From a checkpoint of a small transformer trained on Wikipedia: width 256, 1120M tokens.
Each number is 500 + 50 x the weight over its row's rms, rounded and kept within 0 to 999. Layers, rows and columns count from 0. Numbers have three digits each. The size before them is the row's rms in percent of the matrix's.

# layer 8 attention query, 256x256, rms 0.0825, rows 35-63,99-127, columns 0-63
102:442529452495519560528484444603564457502520476523473503534453495485442512474582521480521451545419465475476525569514572599548621543508570496459507438501397477470533536483451429523558453476552494
105:574453466493510482544461465479545417499486435474495534507450525400475528562553482451516429452583542372494496425488535530462500515504428509490617510409546507504560616483443555396486423479527513
108:502456444485389523486497598509491323508456495435415529491467504512444409554522437511488531466523473512541523423572514502523544518483454537512501482520535563491516404396469528488510524525470391
100:552459485547472501523418532495466536535484497428486486484511503445420505547416509476523464536537555525548479480551516507613465412447539486590454481513527517449527524478474551478501445534439454
100:493533595448520583528520496582464514399498574509554398487491506522441481516463535502568501456478405581510505492494576492440502495535518421384525512515475560498559455506473566469413546644541435
099:412504492477547442431475544480507459448581544559530416536490495494486507555542586514602521447433493528490526463464484428561538461537516486475481507437456472509485552488591536547492590445556519
107:527493464454576538582502490469371547550525478495458489565460506573584511484482489479491403519497602537521463501537519594437553561485537404515526457488499424501517503503597482441501408460516514
100:527510479538490579474445560532512408461526579497512483505477500510470555494466553550476476494566580569513455523449503536451490529572485550511474463445532537501534551602631538422493569475573482
113:505464540469484426515483440461465510497479512407446480496456502556438503486533475563513494589395460634569520466517472442588485513452504513502471491515489529490517427496474471545506498543423477
103:471473495524572538518483542495514586573563417522593558527510497506535502439531503446604513515480524477465516536365487546519575497499492454488482542428434397472533485476457492479515493444589490
099:426497515479487541442467486500514586444515496585553498490550488549499508450482473577455492562435412565435507558455548323499546570462502453492410556563554536515473399554512510583552519514478533
101:478467435536464440501453521419616519477406527487534447505450482565535526470590473457412440575523578503562415492559450438494509491413548555505475593378521458453448515507473538535460530435445498
102:462502538486433421552585536472436447543519481496555447506487541508500455517445378474462579475475494497514527417544546461501487453462547469503445532509594458440449520458573531436477574432439544
104:412524439517516412456523528507508529527446543467497570559451472594548491531507502513545506514478458453533544538547408473500408481532437539410553532561526493455482541426484554571516492440472477
094:517536417444522412493488551467522411523492554584519510515533492477537471563581468515516526475516470558427489616489455425468512593473474525480530507510542474582501532512477507500425540476466445
098:483544512506479422503446450494571501488501481444493430477440492460499503502509491456535474445564492484508474478361525522522486527551523580477541521474467467482480572555496473565441558440509548
097:499443528520479553448462456501528563472521426560475521499435508489484603502414563549480492480555494481548592510561546470487509507482534399531541523519448614499466508528524575571556471587521455
083:436482528527480490456545484498590493490452496512493529501520423472467470414491488421481483501450545588487444474583463490498463414472503465524488490567495538517483502496634460480528452517490402
093:539532451450527456428406507458565476469480590528498540509446477503549478565539471489591514378547373494402507529383503472436534585541428513517638518491571500540533505506482525575418489507534511
099:486502464479509505495486615476531522439457591609559512487480490544523473558485453455530460511535453500518484500488461500466444512423545542519487504522479521518501504452493452458522541515466430
106:467473434516453440458460515517509449449502547482401403493529479424476529580540475538525517393496494530596523432485499434417508476508483500528468487437579547498442482493618484569461578550449600
115:502551492441484455543446446439516455425547613548540534443526536445520508488411532582444521454530545525520501468404508504456593500558446555437547476467606519573493434503525494527408547538534532
100:497448468535403479480561573470353448495379478541465574454535494461526479515450520520453492581448534590543477494527495375504404486470518520490479529519547503520442474471538440471476468518542531
089:468435538481549569480478523518406548575591453546534493563559498476442514420460514586526481515478519463513471513508497464526530498569493512492457486574448452522543521436509499427561536516563461
097:463515399506491468553507428543489616554459428441509473519411486464533509521544484397567549500540472466478506489471431597455501561534479523480571482452490495572566554519455522463521558401475502
087:495526490535430428486567535525538434455479606537484490466557472475492501504542547561503447511535496483509471526588495442495486480521456569490499489448564429528532457438429421506402492482479504
105:541479465542483486492533443574523480513399517489508488519537535386440615551551492632465413474428489437529508439606505467451456462473511486491542544528568422486557511464504577372463523474471483
097:511411500501526473504525510449364628535518507467524574493509466526430531489505502499495495464449472539489496446468487510552475476425488536516452451549481506478467433426438480438461458438438497
094:538521541541531504464445427530525467477535509494539548475455513402411527456388590505566500589496512444546439500481561448471537425527468528559466395403557435459506525565484505529470503479528529
085:477570558517524470478401475450542479504385451425429458474468500500478506478459470431453533501551486488477565520374496508449467526565519482542534539476435510413384606538537457656511513537500556
092:460427557489496544464422521519383463516427556504475483504486493473452498493569453436466348508517528420473496477457414575450504416471528501470523489497504510502510487480499475486483511406504572
091:496464552477479550425465511515494486461474486476477577532462508470591486518519473491507619451470494618493536485563482511565423502499571582510488501561442482439543490481499473404467649511455473
093:541454565466527508537472485538511452376503504535557410482607472480494480493389404505416523490484562497488461470492481566439541463488490408438486486480490440467556522572476495472429388386382430
087:524483569498433473467507448467478465458413609553461522503609485520562491520475481541408488473413551540450417493516535503481385523502413599526519562457566512501515454554500563405425536577505461
088:513511568455439596529441542509403529470416511424476488487535471495536437571428494596518509502518402564530537506562567412419454446545483511501453437531569519469461561474527489518526419520559551
081:537512469513495483514452484482512470528474453452461480497424441596517512547501470403516507531507396464477485411519559530514534513497527535518505566513401509409493583558529510526536488534491501
097:554552554519414529336434534478483494492493491467417555441522518383505468481494517506466526523452515469521428534475492484525471558488510558427430536544458493495486445509450434484568493618510476
091:520501452442565418510512497483507508496547584528453512520502459473502491493555398497518543521531423403447486480481617529436469551529548526512515561522553538430469441520516517512499409515524484
090:499472405532456478486516490528467632517569547457471547463489505513477541445442571487529528526475485614508521567426405485512478522561543452468474488427382561566503463524591424572442453492559511
098:535561500492493476484543518509568659530483449644468602551523454541443515540508564496551700573518519610492520568503540494470477498400441523485523484489428528563503400439532543563544498562522478
090:472499478488511424412363471437540527495533550397515466458487478504477560468514509584454543495431577516593500503456466470479500545559497528506513542537551417503429539527533549621455527509424516
104:497545517544455450572525548476499658506545415573542468489517499508535459503455468480423556520497597394516464559568488559473523443464509542456490431516556452486455422523479540500495613513456508
093:455397461554524440499401448580563478508486407591484589586479535589401544535536515489526519480508519471517527546467479490545480458465434613509477500468455551418546526497570554596552534550537452
095:496471465492487498553428502476550519485519553514516480517526471474495513544482514543529453478592430557535438551537457398495511426477502515465544435481517462507548556463592662471489591519563508
099:537537565511500548455507543530510576479498534532494504508385503500442498471578461458523402550478462514482541523443492443533459529523498463454517518441419518528535530536488382438464419483586488
115:536535522477453522489549398472595440481547530579456499513524509551501578568452485590514602494520529578446493499424501447574422482518508501574478494484570510542469439453417422511372432604569461
098:447442453521506502535513472481512552450476481504537530474539499492552443408527424414431451493446580486511535539620575543556594472478460410461546500458530469482602466546497559649514504473466469
096:530558506501448457478457577510544508458545563484478487504586563507463508507518505555499517451536416530529473432451457452489543565517481516484547557474506558541557536457554523493403512480547513
089:496511445472472444580592518428549539431556491447483529462636541522512501426395509463543465473467562549476420489626490587560567514477505488527520378474481455460551416427567428402491466487527549
089:483524507523521538508444507491442559535434437540536422562551536448507506461548565549493502436515499618583564503542520542500555404513464428445410492474543466535553414498451509462568550519548437
103:494499506560547504514409453496509489409404506449521409490559600470431507464535488536544447448570529476536450472431476539532574505555482511499536620465514461423521517548589521519436629523517503
100:445382497539468559575460561481464610547392460528481615530483489438465481486511462478540494499588562462552443541620530386524474455468434482538484515555485521449491548506486558509487461505555512
087:480437475469530498576508617420561515560607428524474573532457544514461555476481534421577471586533454400517557505521494545551563535514494491529486468561424534514525505483466514457491498542508453
078:501423509464481510502489497572498433534462535532538483480468510490504551526510463442514544498566460532533502534452504445542490482500487529526516488469524529574475606531464469489473436449430535
101:573551555563492566510459450490447523489500483505606405451538493503503499534513473520501429424502623561529523531542533435552531467479558490487491471550530502506474460486492420424548595521452473
101:541521494513409498439598484515484531544373582465505476455454472499513503468492471423459439469474560601537540560491520479436429465486487531519505434514517497543505440477524462545417501527474525
081:543436433442508396481630498449554509432514552543460519478501421488463516528493389462454544487459461412401463490467536444531472532433497474562497487475516535410453446488492505547487423588483501
101:573537532499528444498533526470496373485434530526461611545415436556481571522555493455565476547451465462456564517463436466523488598446531539551503522498594537457483510521562494534414480591505494
# layer 8 attention key, 128x256, rms 0.0788, rows 35-63, columns 0-63
089:437513568418433519473565438507459483462516477499502536496518519458504435535475466441439426478393434620436499477476473609453492551510433478489469592561531509529453480471495529669575483496540545
091:464469530428524558537530553444440495526526512489476582493399441497523550522512518457533474516489439450432538524387481518536486514475376556470487535554441596460505589480412479646380506535490494
107:554510471511513539501441546579516508476457495452467517534405527516466499467511534413517577469445597558575498546515450546543519538532593499503530466468513458415507550542481467489583494471450459
096:568506607560586525503483432521509486544537467512568511493487566460450473514447563504446510485503534555483520448463515604470481340470602540502533503523485483468533480562504486441479503473478421
091:480546434547473498367504480514591501453443541525514459541501424465585469484518508490462402469502444508514524450525525447481444499526471493526531488453550570506473504560514506506542486574537555
092:469511472473462597466522505515521486518406503488464527510579433399518435555465540507505522470476457598590500584584463443477413545502472434473442441508501465552400487570524508464541511506491418
092:545504502505527499542539473531534432477502474478514478526418469488485451490514515495574443679528486584541450470500543521481521491500501460534566511471525506447432564499453510468497508462477521
101:602508469523476584495477528512461546506422558487512500473450402534567450452464546514520402460481438562572463458564484528493561463516460549466593486458487469486474428515533546509555543569553546
110:449532564487541446552539488429536612478566572490545450502472515511539526502535486465550561448574531433556531513466545485559477497522533558497426524475616459489530474536484483497479530492499468
093:567518462480401499408498421510466590492537436503498371515475526458477470431387523523506557590447457510442461475584474417520493533558480477503452611314410497452477456570519433517497499484539575
094:495486371525483406458415476525496571484495512440462516495601462519526559428476429474489571549455569522467474533436581391470473476405506503508433468448461456487486530460449442489577401479453554
092:525484476429509436470428439489546537522415577558530441456525414540516511547421535554574586463550530460403520501403534510430481520491502503506544596448481485496455508529498462463461593539517548
099:448560488455545565463536576564453546511528466628524463509503483477454515503435507544631573471569514512449538524541580514485514518464505530543511471567444497562510595466597555493478513556471533
101:459535425483511487563526512538468603551399383493497432521546483526467508422445556491605476531439595536560456523403516524492467538440519486496442503454470457442466569525424484499561408449460518
093:438440413452478510586482498444497500513518578470553572538485431493414500501502492466552513547526585492500471560496416519500456451470515530486490491497399471516446416488547514463514447415512480
098:505567565466514440547491587456495535537480506502524504487547587488416511538513516547523467492495475533447485495428359474598527472551399529517516504499428562538583558455475497395498448524540477
090:481545468480418522449529435473479483522397561564422509562501517468507533536460464518507576500551448506511553490503544463439491495501506463488558493533523531476522432424498463413494447648559523
093:494490499521529524530526466560513481533516540492564531477480563549466557424430559378451557451524506588544513512622522524480495467544407555505563592491594453521510507508530568511550433428556501
088:566532502435428376523558511511444427547524554543501496525544588483523481502496460583499464537462524454430456488500509540483495557476488530499494504498489562482488454444407527444408426485509506
103:529537508513515560553498436546524514451479477485512475522513428520572490502428463475487547531528544583470495449533522474507549514539423521530507502457536477461558525458527509487497431492595470
096:527481488472502526497431513488514413534532524515434515522493461619560552516533541441577531445527577447583501527417526503500496516493459455518416470563542527468599550533603604413578653573491432
103:555557497530538584470512473532502518418505523559535438502469612500510558487512452462557461431553497466507546500545495577502586530445447506527465520596551501579481566508558478542420578492541448
097:449449516539492579508454522461547475553514437463492660484612560556432508568510448344535498481493524450567469522511438516409490516580537521538522499498495517511479535488523545527510551502564456
086:525433435585510488520590623562430463476545458468545462472443524490517438447514532465515438501414433510481482510549486519501533526567472503488486478493513495501445408482492555538475512491459548
082:535503571506500481444525475460552510510439467470522464468512512379429477517563532469510491485512446614453518470491441452577541494479477527456578495496584551579498497476373564539455494515521563
089:510492522478528569523480447451431494476507517474499506475566474528513493583505487562511602502521530539427566483624513508571484462549579553515510563573522442596449448431452502468514447569456517
095:513397532489532469470442380500503466588510577415526550537570501387416505486355553575488533473426549517454477558501520401554438547578503485507457526572528457538475435559548545551490439552527502
092:563463497507500545463518406443524539377511507557569491516462492479409457526453423424499545448585526491527536439425494472499503533493487444510529531392496538416575454572542532490479390453603541
092:564555527571441487572452491485440405483489482463446510494504531463599490543411464382503605558487551440532493562513545469540502459505518471559474343546543458459449496545528473533470574403479537
# layer 8 attention value, 128x256, rms 0.0592, rows 0-42, columns 0-63
087:507484432495500520489535447488520474371564520533476466501502561481513498478517447468430588489505437450526517475584524532507541533573570524501544537490533537570506454534640596528540594485454452
108:565512403516483544489505604533468409590535511509415468507553520518544465466483486368431481567591475493404401544585506523591524509487424490542531396452475535557416520497597564434592464539509529
100:390535561480513554555594451498484461421405514514459493482524546518425480517571472494566541539516474553558513494477540527569522523506466475499530529526519448523427524565529509505500508541502550
104:476533469431488551459353493615349558401552472552458458524506511536472517467479490542544500526554484597471547439506524471565529545551538441473453487550476597435588588450555530546559483502458522
096:540543467499518490563550476500594481469518436447561513524388499579470490495507467544429511469502500470503469527460523446504441528489450542558408421418386376452532488490534483557405586444496468
102:557455447502482487496503503563537563425451509469536428489557425425445575508545418511535504447433542487528480494523425516481465475502560451584531500457446496498453506433470564392458478465510402
102:478560450549526441459466516462458548549506465426498499503510525457509479475439531534604556550482465451502561653578510457461562500528552494455589524488503460558469561532521572568585526525529610
103:442462439536540514454424563487404505560478470472498532516512451585517525499563437509480532566517558585521477503516535412606507529507424481504457457445421503496439414503549591574505484394476442
088:538510508454505548514467517503580463446499485457518530566475534534531514591453497559530501466539459449374459409481574413516552473449570492565506555428523506473470442517525497573474506453462540
095:449516430486523450535510475423470408535465526347553540524556536569620510510573505458468356406491531484488452496560602545577577476478473522548547505485636482455481533516534544439414544531457621
095:537512522503563422476508480499474547574525426449423487481457467562628410555535476475511472468484492495456513588504445453442594544514517563470450534465541435510351549520440518569575562505493541
099:534601444505548417486534480400525461539460467463495621522484549518454519470460522526408500580546508510544533417504413456526552499441425446579483517456499505545449470448442410481491440490424616
099:438452440474467546479544495530512548591491462500526546495485457540524465527533466392529456474585564411472550487531521438629418445483555486590553532314465540510432530426493511486480490492417490
102:466536558546514505513506504533485307471483576515541471533563547496519488512437472539478476452420541523520480483442492536542547449487462491551547485505548453475477425541478500524393485443527573
096:514520416397502469560476467429445453447522628523522520496538484452471513479522498446433612529502508501410549504601484534427471487519559434457504501489494507474467489472479439511443521500468466
098:539461486528529418447488548491464489522504440463531555468564511537522458521533477495530609476446487385462496463467459489498452529484450531448439506412489537466482614503592465539490488436503467
097:549519403556516418463484547513498515504492413577523568469480545512524506531498453549495499429502463440505488453522511495561491510536471512515494403447510607482464590498524563544575502512497499
089:450464534542534546531489462567488479467507512488415459462470502489597461500531417605498585460608498523435481442521591403447539492514517453506499501425474505419542512422443530543500403554557471
096:565531564489474517454396476501421554475503473593426406494455518507531559508458554558435537438497491513435540497498582525545501457578540490424502579515579524522493445545496498533408456608483443
096:497468576498484583500487480458453377516488561506390491534423425520486572521565460444408510443611466542417566508480532510473420405451505457505547423530489495457539513505506445383553473492604500
096:448520520419542577456577481488529454441475569491567461497464465450465514516402412518542504481468493516467506460420523469534562571469525462494461513635450491589479457425469512492490508435517538
103:475474416508522560536547626455478555557508458510524522498534426453495512507452516495545469329460487455513509501438566551413514574472449525507427567477579464509540456483517443526499419473566470
095:541482431435516462509552539448599440546502512606486508489582526437478536514568521507567584503473557441558511428520478446536555490403510501518464575513485423463501487516515422482488413511465542
095:452491455447478516474507578474494643535435472440417540492479483463514486568414495565541569429500458456474451535511521532474478532531503426491524521411466455490455489422468518484643546496508459
097:528493465488508528527537447495483386512480550468503364514480458494549569475507501444466461499549490441512487454440459525441513495578503518522505495403537622536457514508536536492436516627428456
110:568512589523510463519437458526526470509532509485516457487517517535446471495614571514445512464503531453498509451537492563499499515497487510491538571594450549529586557438572535371533458633489475
112:460513493498488449578507541487553473507523469443541484518527495404529517434415449496537533527566573491472481540523487540475500573514569588527557433358493544524531574510491477545498471512529525
098:522556594530496460457485523578533504511512523489448454507512406565544566483535450480390535477406541567488437493546395540595455456478514478491428506531485468487596461460492460524465478531552437
090:520437518555535595438494428495550513529490481421533563510523543517588527493543548511474417502456604483454536537501557489454529464534528468427524553437441492470519551493523528520460436499527443
092:538449512550539537549514495404454456508484527530537570511517521497484531499441545436651509482481537528556535530375490484444563580486412562501458461536443464573518567479511523570549486455458469
103:537523526532508454483503501544561475522493513467461437490500501461569535492470443474481511512401541581548483465348439593559484605465481509556483518498447542407502500515454441500462435393561475
097:498525584505505476506491442508551457462424532496521522473502474524599470484480566393486435547514454483540465453521460489490462500460458460544439513467562519511487535487597486568464575461516471
097:577583452507457490495540455460570604495535520513427454482455483529514531544474523503450543490475553450545530544493475558609490497458488462470546526461501506443542560579486413556507617521403459
098:546606559512548450595431508450570524516482475545451584467527466467593497500572518496514547535517528405464449513526404538473510470511573496550488528548476503470485507437519571482450457436430511
099:493503504562505488480451480458472488367495585536594596504553498526453488450434473413507426584405569546571508463495485523502414469478488522425447555433548510478490410577571484444441424526463447
082:451389543505473430495412541452527625459543591434519579495562508449494494545458500514510503475556463437503461538494483465484470563495506551509508467435617490631431377527596515585421556518538463
098:537518485477504534489558523621471580609545469551534513478566499474414491495484499461553441524437434475547496469597487611575422593518483495491484468546503525479474511390524520441594627455462475
097:458551522525494530513505518491446517495503347536519537530497479486513439523440483541568420525456590485480465517499498438574562500462546514464481503500543479462508504523419460486512548532508428
089:542538576499488506509395369491431523513505523529486513501468509428534492516503533497587525451407463491452466604572519509569549543551487526553512528472540510616594521543515547494461499569533493
102:583541512541455481527517526570405502508471475553511476502550536539601468462516486492422467518449543541438520457462571421620515453520516520499505494483523528409503479490561492461436466561495511
100:525433538410475506520587477520579492501452492458446527484504487477576464583493561523400491482518496506521496482439442501524443570535534451518492539425492482557486469532427442397510435563454458
098:448350521545529490565477475408516563478487435444541486477538397469523428463469558497603534549499541564533552541576491565555469477400552536518476481451489447561517486523472438493567384584515457
101:443511503475541501461503512498480537529610484521517450477628425587524450494476519554534466416458587565538554487451513463503644505501506515598494587457506497471528579519573594394402531539548500
# layer 8 attention output (transposed), 256x256, rms 0.0655, rows 0-41,64-105, columns 0-63
080:430524492494433447453433527424473541454473390396504438439451524540513547485546497484497387584553459491492548501405517541595501516551437413458559489441514528465491680505493584477472519599558525
104:560455583499488483515516377452579548411447396468532519508401434502585469619518508555496489543492567499509511584529441473539486486536522452571525491498493452477517501461455532547477564469456489
098:559475507583458487542405539522430445573592488494498472553550428509552580493437516470446440512446565577499467461494407531541501407476572444452384512580430572440574407465507410455559505554553457
102:558535458419596431517426470411526549575466527476524570466445472485572479578507536498484479515498478503414452519522464422493468509522502478476552511460531459486486511482445458516409518490564492
094:474476479556441550522561454489558631606489458508442514461529456560519545540472499465441551557545462449507467498517553530433465490466507570548559492533595491498398445479416511415458515529421551
102:416474518523468493490536460428485533476545489565497506560459481583550495487536487432543491446537537518407503491528544529519559522449444482538474515514613475470548504517482460590497503534605553
101:472548519497484526435465551528469391425581557417578397363533617483447590385551533470507446458477446565531512438465458504498547469524488458457507507563454540440554546513543564521503537501572529
111:588469523530536544489472398564536588517494417530482582629514458492577506551443502442504498498479522447545481527553497601558501502520511530532530507510529456460641514462474485554365509534479456
087:466435464483437498487489497488493563465510473533421472538428473556507504474501491438490419499511499405587569453453557646538515584508495508484558504518527529460475644510485527404433444493499535
089:447542541440479514409471591462467410400522591449538432529510533476438582353522571552547538451459486520477449477425501527477564472486494527461462473450426517549529553531526425515584499399520489
093:472429496462496486538524498516398492490502519634580443480561583488463522436504469488522525429512504496619555409449498486524454465476490453463488511514530560467558601539590590499451473515539514
101:532492506557569505432506495520440477456530514519495473588517514451406487540522420473569522436531548520490529495442504613511535441455552528510483515511560492464529472507498456447451535424553449
104:615501534499466482470488542471501528521411456494449469542436533483481459502566497445511500508468498425518516461490500581532476479449522529509560532551486535453592513464516494448503428550479492
104:444461479567515590449502624454467477526462485512507448394519545442460516439535444486522527475551454544520468535472593442436505478506550428555460504483510478558484507543493462468520468455483431
087:476448537578590470390549482566432552566433429489437441506492488482440464521557583496542420548479495539505660457428476489582455520491503526554448486445525588445582541409532527484506503493462621
104:528499484447517489511562456506507597486477523537414558367483460488494441611435475561489569552596539423541509538450463416503483529480481516519587459558550516534433483453507584498460572496483528
097:479449494526576497505476444459463406388543445437469512430456459515466526538483496484421412596497566440551483507569447479520523434493491420461469515536441518528473458462497418452527481585497437
090:468488412482618464634489519467494551635560492469482545494467430534549528574502547470463514612408481458418515529452461513548527507498511511465564531539501482498468467511403454553465411416472524
097:432557418449496432514571550524486435409435538464585517527516452516442479586485531523545524518506491555468580534504505448529525498526502493428476556464499469501434537436503451531547499488516521
103:543504525494436473537568523491584480515520499512519493652477444494546448454489479479577500566488561519545491553458509512536517622543481537498522496429477498534460510497376468517463479422454532
095:533502469533500407529458522568472490499467403515421439560490428492433453538525487453499470465521449490490530533529537533472487490557467514539552479502598563481592538513554483460501417543526509
109:492500537489485485500476392536608542520507476418515541457450479475511433439498469492482414615518530507507460430517471537568506524555500549509575546503525509441564518456482512563468509420567529
082:415367519506461556506479518517431505504590570484559519354485531458540479518499553496500437467594491463513491401611500541450509505490449469544559536492427489457501483518477517394438502480565514
097:554492449512482526515528404567585516464516488510472510541469522488486509550581542509432495500504538462519463478481458611500506497433514498528566440516551508460552419580541507526517473561412431
093:446573599513545509482510543523551464456440471545502436516443530507519523449551498570545512465553432556418504557533586504470447516445524463542441512415548430434475488580526507467543481420525503
108:439529444431621526408527555532465494508460531555548483452484519464461475513451585613568638499506510529445528567505497367473491533508441444503517478472480478569475480495510498598520562493463495
109:528551501554456488479494401479597534527457492493456501513461590516604489530510531465395506496503455401514482521390546526513555560584410585513460548517607496438513541532441522516467510451470427
100:564476512584452575524554422456492570552494464574465548578486485522542452595504463545521582508508560480588465564518510475443473555459563531492499432536585489580433458464478503471456543480437504
093:518547521468432589402501515515458363458530558531503428328425574524472503447508502501583518474451467511494554535476535439440564545575466481502548502545485498536528573493544484489477554431555599
092:480456564569476621550461466561556549520490456619432489539502444509532468552496475518433537580426542484592478515550500468503479479463506518532510484546484546439594447479398505509553524520519523
104:476574488461536521507526459501534589517487480581576552470533536430537409558507530513577560573550413474565499525441554451368548566510491531483520483479632479521443447509488453550384549491476526
099:530500465547479559460492461431501536533520440600438553603543567485467516420565505499498562439528503487553466534465527448496538566452519555460515452558601460580518482509437545416470599509471444
100:506541507465346522466455577493412441476537562406584543373545536424509528493432516524614526469483441515416552445469515431457501507465502530405504495503420594604504566500568485466577515462630587
097:453414519559449596400587498491471616478510389608471483515454503564471532430487463555534515499499502484626541524483504530486588499504519519527518536434484509530499534486519513551434474469502481
097:491488450497436534508501449543588448481519431448511555506444495501621456521458557392505445578503511429452450494558462527548558569516558507506497515491499404468556461463500401506487564504524547
090:444539447488412473521469527533485476460444456486449357439508552505488521385543513434458411416554501478527485494473489514604503503538407442526572531524536524509519614518524556457552469523581556
092:514483551537591487421480492510460528404457428459459494495489450480435473476455472579479512588495507527504485596515441432436508391500557384489537454540478470570458466472537549544511461535491406
098:523384551532490542555474415508493519539449532482424523525519485520486548618578499484520455460539519429587517498541463550436512432415534573522458490521499474472505531491552506514479465468423457
095:529455563536493530522531534558517373518454538540490411614483533633543581511557483488396553488412536618514487496515465497472407433442514569469422458546472534473494474456500485517551481485495423
101:500426495440485490474518500463537524453500432465475508599477400455504543565497509539591461448510432520452433600435477536444579580500602509538478489447482449555492589486512480484464552462519495
100:455458500524379541561524536511503453390467589545443487456556551533473544480546437434482543445519530538500487487593561604477538465451562447520474471543618498467488473477558491480495546521430538
097:518532492510432590543564522546512356464537621507484457351556566474529565548556520494493524462495471427456516418504492389529461573478399510454513522565474515530511465538508542493502571500444528
101:443585558554544536481428540473438540546473460535545446400508554446510551381536522552580500558591566517559545458478537489485441460542413416525450502455515461586510598541417499515467490449501464
116:565494532435514420544549421426445466412466493530612410567562502425465449562511442439448468422504551491483432528565499468488481494465568531469520505568528520451560376418506487434488507462427491
098:512539457546494501451475554607494548536487479612565487446471462527566462500511524528498441493458474512499523513390404583429520477479466533502524477418406526469576492473466452541488404412508484
105:493549438598517563541515593457512473497515600574487416450483512459416503513496451432466562537527508466528559468550546485448421470526520474521537481464494559539517552528493433490540508529531497
101:523540545562531514459525462466503535575545456484561544569494537501518545359436609503582480587469533467570546468508537609480494513531477523460475547532544560582424483514452471506516518472433494
110:492553515531548536525595551466467467608517523499508542504476654516490627428525537356492514435590437541530578494482494450442548464546479447459454515517537438559592454561518533496396506563524552
099:476464504445578529424414482508453389459594557433626460468474471393532501476491541578438404450497463597436460429532472520503422472552495526514445510510543520509570487514538592463458567475541495
106:450563555457577528545504437520519420468503521625451473479444530438481522535518469488501472524512469454532467472497531521413473489465586481483435612594581552465473614468475473471424538475471534
094:422505520550556547480453432475512547506559493542469497341499505486472526424513542505544516543528549490589537511472526476509505535527465417457524448525508529588442583494451496585447497472488492
108:503516578497466550471422508486483558496552467491472450533530445480385564469467596556470508572454440499432431569436417429450486481558565483507439557502387529493585603578497500542517471533592540
106:427474477498495613490428491479507475570542470485590532506505483431470508475418525589552429544544452488511400478550433504527401554486508494563485434527496511491506555472502529545399515487537486
100:519446593459481535437404501572421537467504464484589403537528462494476481525452553485474452489374496580495506598523521530536467560553501514449531503505540539371488472539496530478495527445480448
093:507606493363435527521481547452486529413561512647524550465533505433457473411453435467474552515507488491539450524519519459447599434475477513420550514495452405480467415486492465430496509515602472
106:512552459546497370494485506481444501548483474453431537382523415471575502557524571590483490593580575500461501526511475442657478480498545464465440509526452534480516520480487546555501436595492476
123:499607452431420554492515549564601551478510488555492511529525474516538488544552453461510450442536411469531515512483418526499448497476442531529450547404496460485500540446407489491602511496452515
099:508499474462560532502480517516520565428452494495455450488517564480527463593509468547486565455501489523531472494573485506517551559497475470574520530575510501466578477427442460460596480532418424
108:503538507462508546501515539570465459562503566456446410549483542443504458420473516505535555509537495455619504500478511494434485528408495458489490523581553473554547474411474554396519496446506503
107:534488537507387536459463565450525498593398491615455471482509514596493537575569472437456469472424529482522532553473495519483480540422505532553520527565442552542479546567571422509487480519560572
108:429503521601525568503459517490554451498473476487481535529469453482473527442500500511509479564524517489575548485510483513515464444537516494568467556507449472504523548473546555428521503497582486
092:494452527445484510529485589473581509582555460602547577487573520548482498508492449496527456533550486464566419522491518467567557461499530486444496447487465519518560462440493511517451481538382421
096:599577460607420541497549584483470507467554452411557483423515523517556437380451532543505511518500622413527404475557456460514457448506461539499555564377490555488516493536415504498454563614463460
100:506477556571506552493474509465471536596506554435490519456554593542426548480527553488466489536528477542550525458461572409552465479549489552503574407529461497513524497480527479493548562442400543
108:473454542538452451445493462469542566475467564469471464578454448563472463551507547474515463439547556507467545500460542541510432497469492559475571418530539509476430551444500431547545478557494490
107:466451549484522522448438521551501485540538523471595499452474530558404536424544531536524427523519517503515498480463554511506543501399503537553483501476528513568588484524502580492385425426479485
105:505481494543507530500390434568498668472581500558540558497531515496594527444481513554518472555460461529484497515454520461537440522482476463460511431526486535545485475559366519526491476400531545
092:427436437453453430435443529528616531522465485500444486563425461516498584618498453488464490447541490492488554513519473512505501509504465558551564477496495467431509474507497492504472499581584471
101:511475509523459583472486456412400529400388581545493482481537510481498489571499582569484577437538539559569464471533556402492438451514476461482518522528495503587452525555511472408575479459439534
087:574469490570486509583505471471479510558441424536394457640444576576486460567586479497504475514580504485554481517452488544559529536481558527564526515548494551443387540443499531504460518479461565
100:552503409461469497450541550528478431531541466548488559485428455471417607423516516498531479547483405580466538550455450459520549564544415509578520543500382547553516516595495412536548481566544514
100:560573406472506556492487494498516560485578510437456474567421493537549431536540471513475518524483417487435484601536456551536449558547483466482586447507474508460503465542464463596449463586486544
106:535507500531556494537475410519411516476442461427536576496541514524526473507541535456441521435458471489555461466517463425516437480580471477518401444560523514557487472467547610473555532529466484
107:542550514530606549574534484543409456536544406507528507514509514587481463576575378576411517493507526510499469542475503474563450532507517526448498467485515475487503448534390549534541486527447478
099:520536423464479487426444504518440413502412503396580483517483553484466489451627507468559478456499463536487607502510538521418554473510510513459533560480509441482512507457474510549554431466547464
101:419496528472461496431529474626514494490474511542536399588478551431420436513447582524513473512530534596555461543583503460451444513548558454479527437473543474464435510513470551455530543569480502
105:528500510410567598587527519490537474510503492468465357545423564460540416400525477519558546487517555430440442476440569509495549474520469519523558415442482510476434531492456474468466497445537511
082:459546590583500516539544473483446577467451456556488427333527526503494535467542546524483522526514516557550523516532461440574543437570472426516481501524506439578501508443464480486542483439490496
098:519479421476516382575512536435479509461516527473434549600482578525475493509480476439479543465559505566436436468534528418446526444517489528550601568495530449471514430520495522513456510467506493
100:549487531400393492484495396513543497589567554591462457580531472655530609610518442470492560495547469441541548503420497562408567573472539608560520479549435542451480505486535449567529498503514561
094:468385512484525511470564501542572415499434489555453451591448450584470550562544449492432483596578459593447557523506513526511548435424542466483559502538468550409463492492462484486481425475532548
109:497435514477415482524463507460420520440458528553417387594516484493508526553534484452447532491493481517488593507507435503497522454612495473518453465599441514534492510462505556484492550500491553
106:520570532547560497512449549519518486496423449493524497508534506502521503376502510423472484481474533458431389603573447476464503493491476452422512550520504449458461510445477518465535467430431497
109:570631487491508430433474532415491489460548498515436428452493537496539560480466483490417508467534515504446471458419545525467523468618369559505486480493579540467494486444488513498469613515556538